Weights of a small GPT-style language model, trained from scratch on English Wikipedia.
Size: 15 layers, width 256, 4 heads of 64 (2 for keys and values), MLP 704 SwiGLU, vocabulary 512, 11.3M parameters.
Architecture: RMSNorm before each block, rotary positions, no biases in attention or MLP, untied embeddings.
Each number is 200 + 30 x the weight over its row's rms, rounded and kept within 0 to 999. Layers, rows and columns count from 0. The size before them is the row's rms in percent of the matrix's.

# o: layer 2 attention output (transposed), 256x256, rms 0.167, rows 169-177,233-240, columns 128-255
# v: layer 2 attention value, 128x256, rms 0.182, rows 106-113, columns 128-255
o169,124,162,196,205,153,166,152,206,231,114,217,192,160,224,150,227,178,208,151,202,142,158,203,187,256,213,177,137,193,230,241,203,241,134,198,194,161,155,188,210,153,192,197,189,238,176,163,194,193,211,188,202,172,196,191,217,240,202,254,190,198,200,183,230,225,182,216,256,222,215,169,200,158,187,190,207,160,160,204,210,229,171,182,201,171,175,228,176,234,191,280,160,170,221,270,206,241,163,173,168,161,167,235,223,189,200,202,171,183,214,171,197,221,228,221,245,156,205,197,211,205,170,246,213,210,193,201,184,149
o233,106,234,198,174,266,228,184,201,213,232,181,207,137,178,251,185,162,211,206,186,214,144,226,173,214,215,211,214,244,140,203,201,187,208,160,224,255,194,202,197,180,161,156,241,205,231,157,183,197,152,211,198,153,228,178,194,211,195,167,218,206,258,235,208,224,156,250,209,150,206,245,209,209,212,201,249,176,227,168,226,208,220,233,218,239,182,148,154,197,190,154,206,182,173,148,179,221,195,214,227,149,184,264,204,179,224,237,166,186,196,192,192,185,186,218,209,282,195,196,183,181,257,219,212,173,217,184,190,219
v106,115,234,200,242,208,193,256,196,210,207,154,177,163,162,208,143,214,284,243,209,221,178,164,201,214,211,214,252,256,168,204,177,127,239,218,205,181,197,194,130,185,167,172,271,203,224,179,186,186,234,215,179,157,216,191,183,182,126,221,214,236,257,198,191,175,252,211,219,219,197,197,197,178,184,191,185,162,213,244,233,194,138,195,222,163,151,209,221,201,164,258,178,191,180,208,230,180,216,234,141,114,219,252,200,209,220,164,160,157,196,207,151,213,182,218,260,157,211,165,138,248,182,241,199,220,208,211,215,176
o170,126,134,123,236,193,228,190,180,225,192,207,191,255,215,153,229,152,183,225,216,252,215,244,158,148,226,209,238,217,164,224,222,248,129,178,190,233,194,233,159,230,187,211,204,201,207,165,184,160,174,200,188,174,221,189,199,183,238,207,229,245,203,225,182,219,183,209,221,213,229,229,251,193,186,199,170,210,151,281,195,181,165,196,173,171,191,192,220,199,199,235,215,194,126,262,190,185,177,198,258,164,220,217,146,211,169,222,213,190,193,182,160,182,205,233,191,246,115,167,226,186,209,194,180,153,209,155,167,240
o234,106,233,198,201,235,177,222,185,227,218,288,216,184,209,211,229,202,215,142,219,257,172,176,211,193,237,167,203,198,219,211,210,221,220,101,171,202,193,191,246,217,236,230,147,205,122,196,206,234,208,233,224,178,194,208,184,137,188,241,242,199,237,230,199,180,175,160,222,225,218,216,167,185,214,181,228,216,223,212,209,169,224,256,147,156,211,172,148,191,186,207,193,157,237,171,248,236,208,229,225,201,207,250,256,197,196,236,178,236,220,202,209,185,218,168,260,209,253,195,205,209,247,188,210,183,205,244,219,168
v107,107,200,239,188,234,210,287,239,178,217,159,219,218,180,157,220,184,236,152,210,240,168,197,163,194,208,190,217,232,155,215,224,232,255,136,218,199,124,152,232,159,196,166,209,107,189,229,198,185,185,144,201,160,204,195,201,159,206,224,158,160,194,160,192,201,185,245,223,216,182,182,205,215,230,209,222,219,204,243,211,205,259,204,208,195,160,170,178,203,132,226,251,170,200,178,174,191,189,186,231,250,212,235,196,215,192,186,197,206,199,194,237,219,213,216,158,217,221,233,171,190,211,188,172,228,174,225,180,263
o171,116,193,217,209,192,252,193,184,198,142,234,215,246,271,202,201,201,181,242,149,174,218,195,204,172,208,209,174,181,214,195,158,166,274,201,233,167,194,214,134,207,229,168,155,202,208,212,218,249,188,215,231,241,190,215,212,220,189,190,189,207,190,206,192,184,203,226,151,164,209,206,191,211,236,179,204,203,230,190,219,199,178,196,151,177,204,178,257,186,180,245,227,170,141,226,259,228,247,214,180,206,175,247,219,129,137,138,176,156,159,173,176,217,213,184,256,208,193,189,225,155,263,213,200,150,181,202,259,195
o235,105,160,188,153,204,198,228,156,245,239,209,242,144,162,247,213,212,185,219,202,214,185,205,206,169,200,248,195,178,193,182,186,252,180,197,230,203,236,232,242,206,179,189,236,211,192,217,207,190,202,203,155,218,234,183,194,236,217,212,213,212,191,134,215,234,172,142,194,211,173,184,260,177,191,207,247,200,244,250,204,175,220,205,234,160,206,235,192,199,228,184,152,251,255,176,143,189,206,223,198,224,217,152,200,240,214,259,216,161,197,253,190,230,224,187,200,237,265,162,151,208,188,206,215,214,211,249,212,219
v108,106,197,182,222,222,193,229,267,219,261,216,140,197,198,225,204,143,151,185,145,136,184,204,193,204,192,127,231,212,174,247,157,234,212,233,202,231,162,169,193,183,172,183,144,228,203,221,201,208,169,204,170,189,252,180,206,161,220,168,188,168,173,198,163,203,156,191,170,245,196,232,186,188,258,210,256,175,174,233,193,224,222,194,238,219,204,235,179,212,171,210,181,206,234,200,159,208,188,219,209,242,219,194,189,180,213,208,214,161,189,208,202,199,204,185,219,246,185,168,205,163,217,172,230,253,224,135,246,238
o172,117,194,188,177,219,240,207,194,170,200,184,242,197,208,215,203,195,183,202,255,176,159,204,197,198,250,267,154,196,128,206,213,218,254,237,267,161,200,245,179,203,227,224,170,181,259,219,255,204,215,197,197,251,150,200,198,214,164,176,227,209,205,173,204,136,221,214,208,251,231,181,231,232,127,224,208,246,227,171,245,171,220,203,221,189,180,185,202,230,186,171,163,199,194,165,211,206,178,202,228,216,186,236,230,180,204,267,197,202,177,255,241,240,235,199,196,232,200,217,178,240,218,220,166,200,181,225,250,168
o236,101,178,190,187,215,200,240,126,212,199,234,180,234,212,241,241,228,204,228,171,209,198,211,222,195,215,171,181,177,167,158,191,179,196,244,241,228,140,153,237,210,192,204,166,197,172,191,178,160,220,205,223,213,244,218,192,202,177,231,229,235,227,201,156,228,199,230,188,205,186,160,183,224,234,208,142,153,184,221,153,207,213,173,153,201,208,234,236,225,227,157,235,234,261,162,205,226,209,194,202,218,212,232,168,140,195,177,189,185,201,163,147,207,194,207,241,189,130,136,153,240,239,197,218,176,182,169,236,249
v109,107,190,148,186,159,147,229,136,201,250,173,203,219,184,176,184,138,150,252,205,155,240,261,160,137,135,254,234,163,236,184,211,194,209,212,195,196,171,201,240,222,222,240,189,232,231,214,222,208,196,188,208,190,225,256,165,154,216,182,215,221,164,197,178,173,212,193,208,169,206,209,222,210,194,204,196,215,184,205,194,218,197,203,227,182,180,171,237,230,166,132,163,186,220,215,194,230,223,227,157,163,244,175,228,138,167,180,159,238,212,163,208,246,253,181,145,224,203,209,186,237,212,233,219,215,189,173,192,131
o173,114,184,166,174,251,218,239,213,265,170,197,229,211,150,242,191,185,164,248,189,204,176,187,254,179,244,215,183,236,184,231,196,208,203,147,229,194,239,163,183,162,228,174,235,237,182,208,198,175,161,192,209,199,235,200,190,170,177,163,187,225,189,206,198,184,124,239,173,262,258,252,217,255,202,192,172,178,254,208,181,213,154,241,249,268,181,142,236,201,233,159,205,244,252,175,204,186,168,233,233,228,195,216,235,175,195,195,229,142,204,240,214,173,207,264,178,134,189,177,184,151,227,144,197,153,195,252,164,231
o237,112,221,227,228,230,268,223,194,169,197,159,224,216,221,241,169,161,184,199,273,245,199,184,150,255,198,169,201,217,226,179,175,195,197,211,228,202,160,250,163,208,208,194,222,217,210,211,196,214,196,193,168,170,168,186,191,264,268,195,220,247,233,213,215,185,158,192,141,179,191,202,191,162,245,185,251,206,219,213,179,194,221,160,171,197,200,176,203,210,243,232,202,221,175,258,232,230,209,247,209,250,207,180,223,188,196,226,226,197,190,169,227,192,187,195,234,238,219,195,225,202,227,213,214,180,224,169,139,229
v110,108,209,265,185,173,198,234,196,243,239,171,192,208,232,192,213,186,191,181,211,218,211,232,175,165,167,227,217,205,172,156,210,149,154,194,197,213,210,134,199,229,222,184,246,252,177,186,177,149,187,165,226,223,182,230,170,169,163,188,213,146,203,204,171,212,255,204,206,183,211,230,232,186,256,189,210,147,200,226,232,176,270,216,166,262,253,183,168,180,202,199,223,189,248,222,208,210,222,164,194,209,201,202,205,180,186,207,203,220,171,251,210,218,243,209,198,177,115,201,186,173,209,253,187,212,211,203,183,239
o174,121,177,217,172,230,204,244,178,199,152,197,182,222,170,232,218,196,193,217,210,238,241,205,190,173,202,184,220,217,131,215,135,142,223,230,218,208,190,218,194,165,234,216,214,222,175,196,200,205,218,222,126,221,209,187,188,187,171,263,220,234,201,244,172,213,160,236,181,222,191,178,208,203,182,192,135,172,188,164,235,132,210,155,214,173,255,224,140,181,227,220,180,205,161,202,219,209,201,244,202,182,190,190,226,160,231,189,216,199,162,202,199,169,179,199,209,181,184,264,187,209,216,189,143,150,246,164,234,234
o238,108,193,213,240,193,285,191,194,179,157,165,273,166,243,213,144,254,234,188,131,191,149,175,209,249,230,214,204,211,253,196,187,270,214,240,171,226,233,179,217,203,139,190,184,171,209,259,169,179,225,234,181,203,194,164,226,214,187,232,176,220,215,201,197,136,159,218,192,281,211,194,219,250,173,213,210,162,213,186,214,183,256,177,189,211,186,214,152,199,218,229,227,193,212,203,252,185,195,196,210,218,190,205,227,220,211,254,240,207,236,217,167,194,248,214,172,204,219,167,174,165,179,197,227,237,223,268,199,214
v111,109,185,185,192,211,219,243,136,197,241,157,202,242,269,180,239,201,217,250,265,185,203,201,175,212,178,207,208,155,203,188,201,173,244,255,176,183,186,218,216,161,211,171,152,184,161,188,192,204,187,199,142,189,223,199,182,186,141,232,164,176,235,198,211,184,175,129,257,198,212,140,192,200,259,205,182,198,185,179,213,240,151,163,178,209,220,157,180,222,188,164,189,208,134,247,206,148,168,198,145,173,261,252,198,199,224,186,188,167,237,208,222,197,236,171,186,174,231,186,165,200,216,230,234,220,116,206,191,191
o175,123,193,191,183,200,163,220,224,270,257,218,120,173,131,209,191,269,177,227,165,222,231,211,139,242,184,192,181,190,185,184,198,252,212,165,156,166,181,165,217,207,216,196,165,198,269,253,161,195,178,175,219,166,178,194,201,167,166,211,247,199,228,215,192,185,220,131,183,168,183,237,214,200,219,190,229,236,213,213,206,237,185,258,257,191,215,208,191,218,201,241,187,203,247,199,211,181,215,197,199,168,178,260,212,225,158,182,232,187,208,174,211,269,157,237,149,203,210,193,210,187,191,191,207,198,106,213,185,245
o239,098,143,245,273,197,197,194,199,184,205,178,181,228,194,176,154,209,215,196,145,250,234,142,159,142,169,173,272,227,204,200,227,174,219,192,199,231,200,208,217,236,191,209,195,229,174,169,196,204,163,223,177,210,236,206,217,205,234,171,218,222,159,174,183,222,180,177,211,201,184,189,229,189,159,215,150,136,189,206,210,211,217,122,223,213,257,212,190,176,230,207,163,215,221,192,196,207,207,276,204,206,202,234,194,213,213,181,215,261,159,218,173,243,191,141,178,184,209,223,185,162,202,240,211,230,258,223,244,207
v112,103,176,172,201,174,248,268,167,173,165,219,216,200,240,195,211,210,220,205,179,210,171,204,249,153,207,215,187,194,188,185,192,170,234,200,167,214,186,210,158,264,197,188,156,198,174,184,199,174,185,204,195,235,249,158,187,206,209,242,215,242,145,176,213,197,216,272,172,187,216,255,254,201,151,164,247,201,255,209,157,207,194,212,223,129,177,208,236,247,175,138,213,165,183,187,164,227,186,267,177,212,158,252,203,207,206,176,206,190,254,223,174,160,179,207,202,185,189,158,229,217,223,206,244,229,221,188,154,203
o176,118,192,169,242,193,228,231,235,189,162,181,213,234,186,182,216,213,182,176,171,222,180,261,133,170,244,194,183,225,173,246,195,215,181,198,142,214,236,174,228,203,223,245,187,176,190,119,167,185,208,296,237,172,166,220,152,169,188,177,216,179,173,131,203,160,221,210,188,196,215,237,179,199,245,142,183,193,153,233,229,193,165,235,189,187,224,181,215,182,196,179,221,231,177,146,168,236,216,181,201,227,194,199,225,153,175,146,216,161,204,180,185,172,185,257,188,198,280,223,136,197,148,241,198,161,182,221,206,232
o240,097,195,230,231,164,212,190,174,207,213,209,223,204,178,193,241,198,175,214,252,217,180,171,220,242,185,211,190,198,198,240,221,184,134,221,154,221,165,204,190,210,216,160,239,152,175,219,197,223,231,229,208,251,220,203,181,154,184,220,166,161,208,219,147,249,207,156,210,214,140,229,246,199,226,239,244,205,220,168,183,223,216,206,191,267,190,255,168,169,220,201,214,182,250,196,187,233,171,180,173,277,157,153,181,244,177,277,171,184,166,201,184,228,186,196,238,224,214,173,190,212,199,251,227,177,191,190,194,186
v113,109,188,207,192,249,165,184,213,168,208,196,164,209,183,225,163,194,203,194,138,165,145,201,174,249,147,195,169,153,228,193,239,148,175,206,228,195,189,198,185,243,205,162,188,175,251,195,164,189,199,167,206,238,217,234,226,219,196,214,202,212,203,214,156,195,242,267,198,259,225,156,235,160,223,154,231,189,174,242,225,184,197,244,194,182,184,217,176,214,227,224,180,200,165,151,186,251,251,168,201,170,179,152,240,191,200,156,199,178,168,195,202,234,213,206,156,210,219,266,220,265,200,168,200,198,192,198,156,216
o177,124,174,224,228,237,160,199,202,150,152,201,256,199,215,183,232,205,204,214,234,167,203,212,200,269,185,169,197,192,191,213,247,220,231,197,221,218,197,183,222,206,199,238,236,254,167,217,139,236,151,156,184,242,216,154,185,197,228,155,215,229,174,186,171,191,187,188,200,220,174,191,185,202,207,273,214,163,202,266,197,268,169,155,239,210,195,169,218,206,215,192,196,199,182,207,182,255,184,194,229,195,166,205,228,285,240,215,220,242,179,144,152,211,205,185,194,152,178,262,157,226,202,229,238,163,215,213,205,212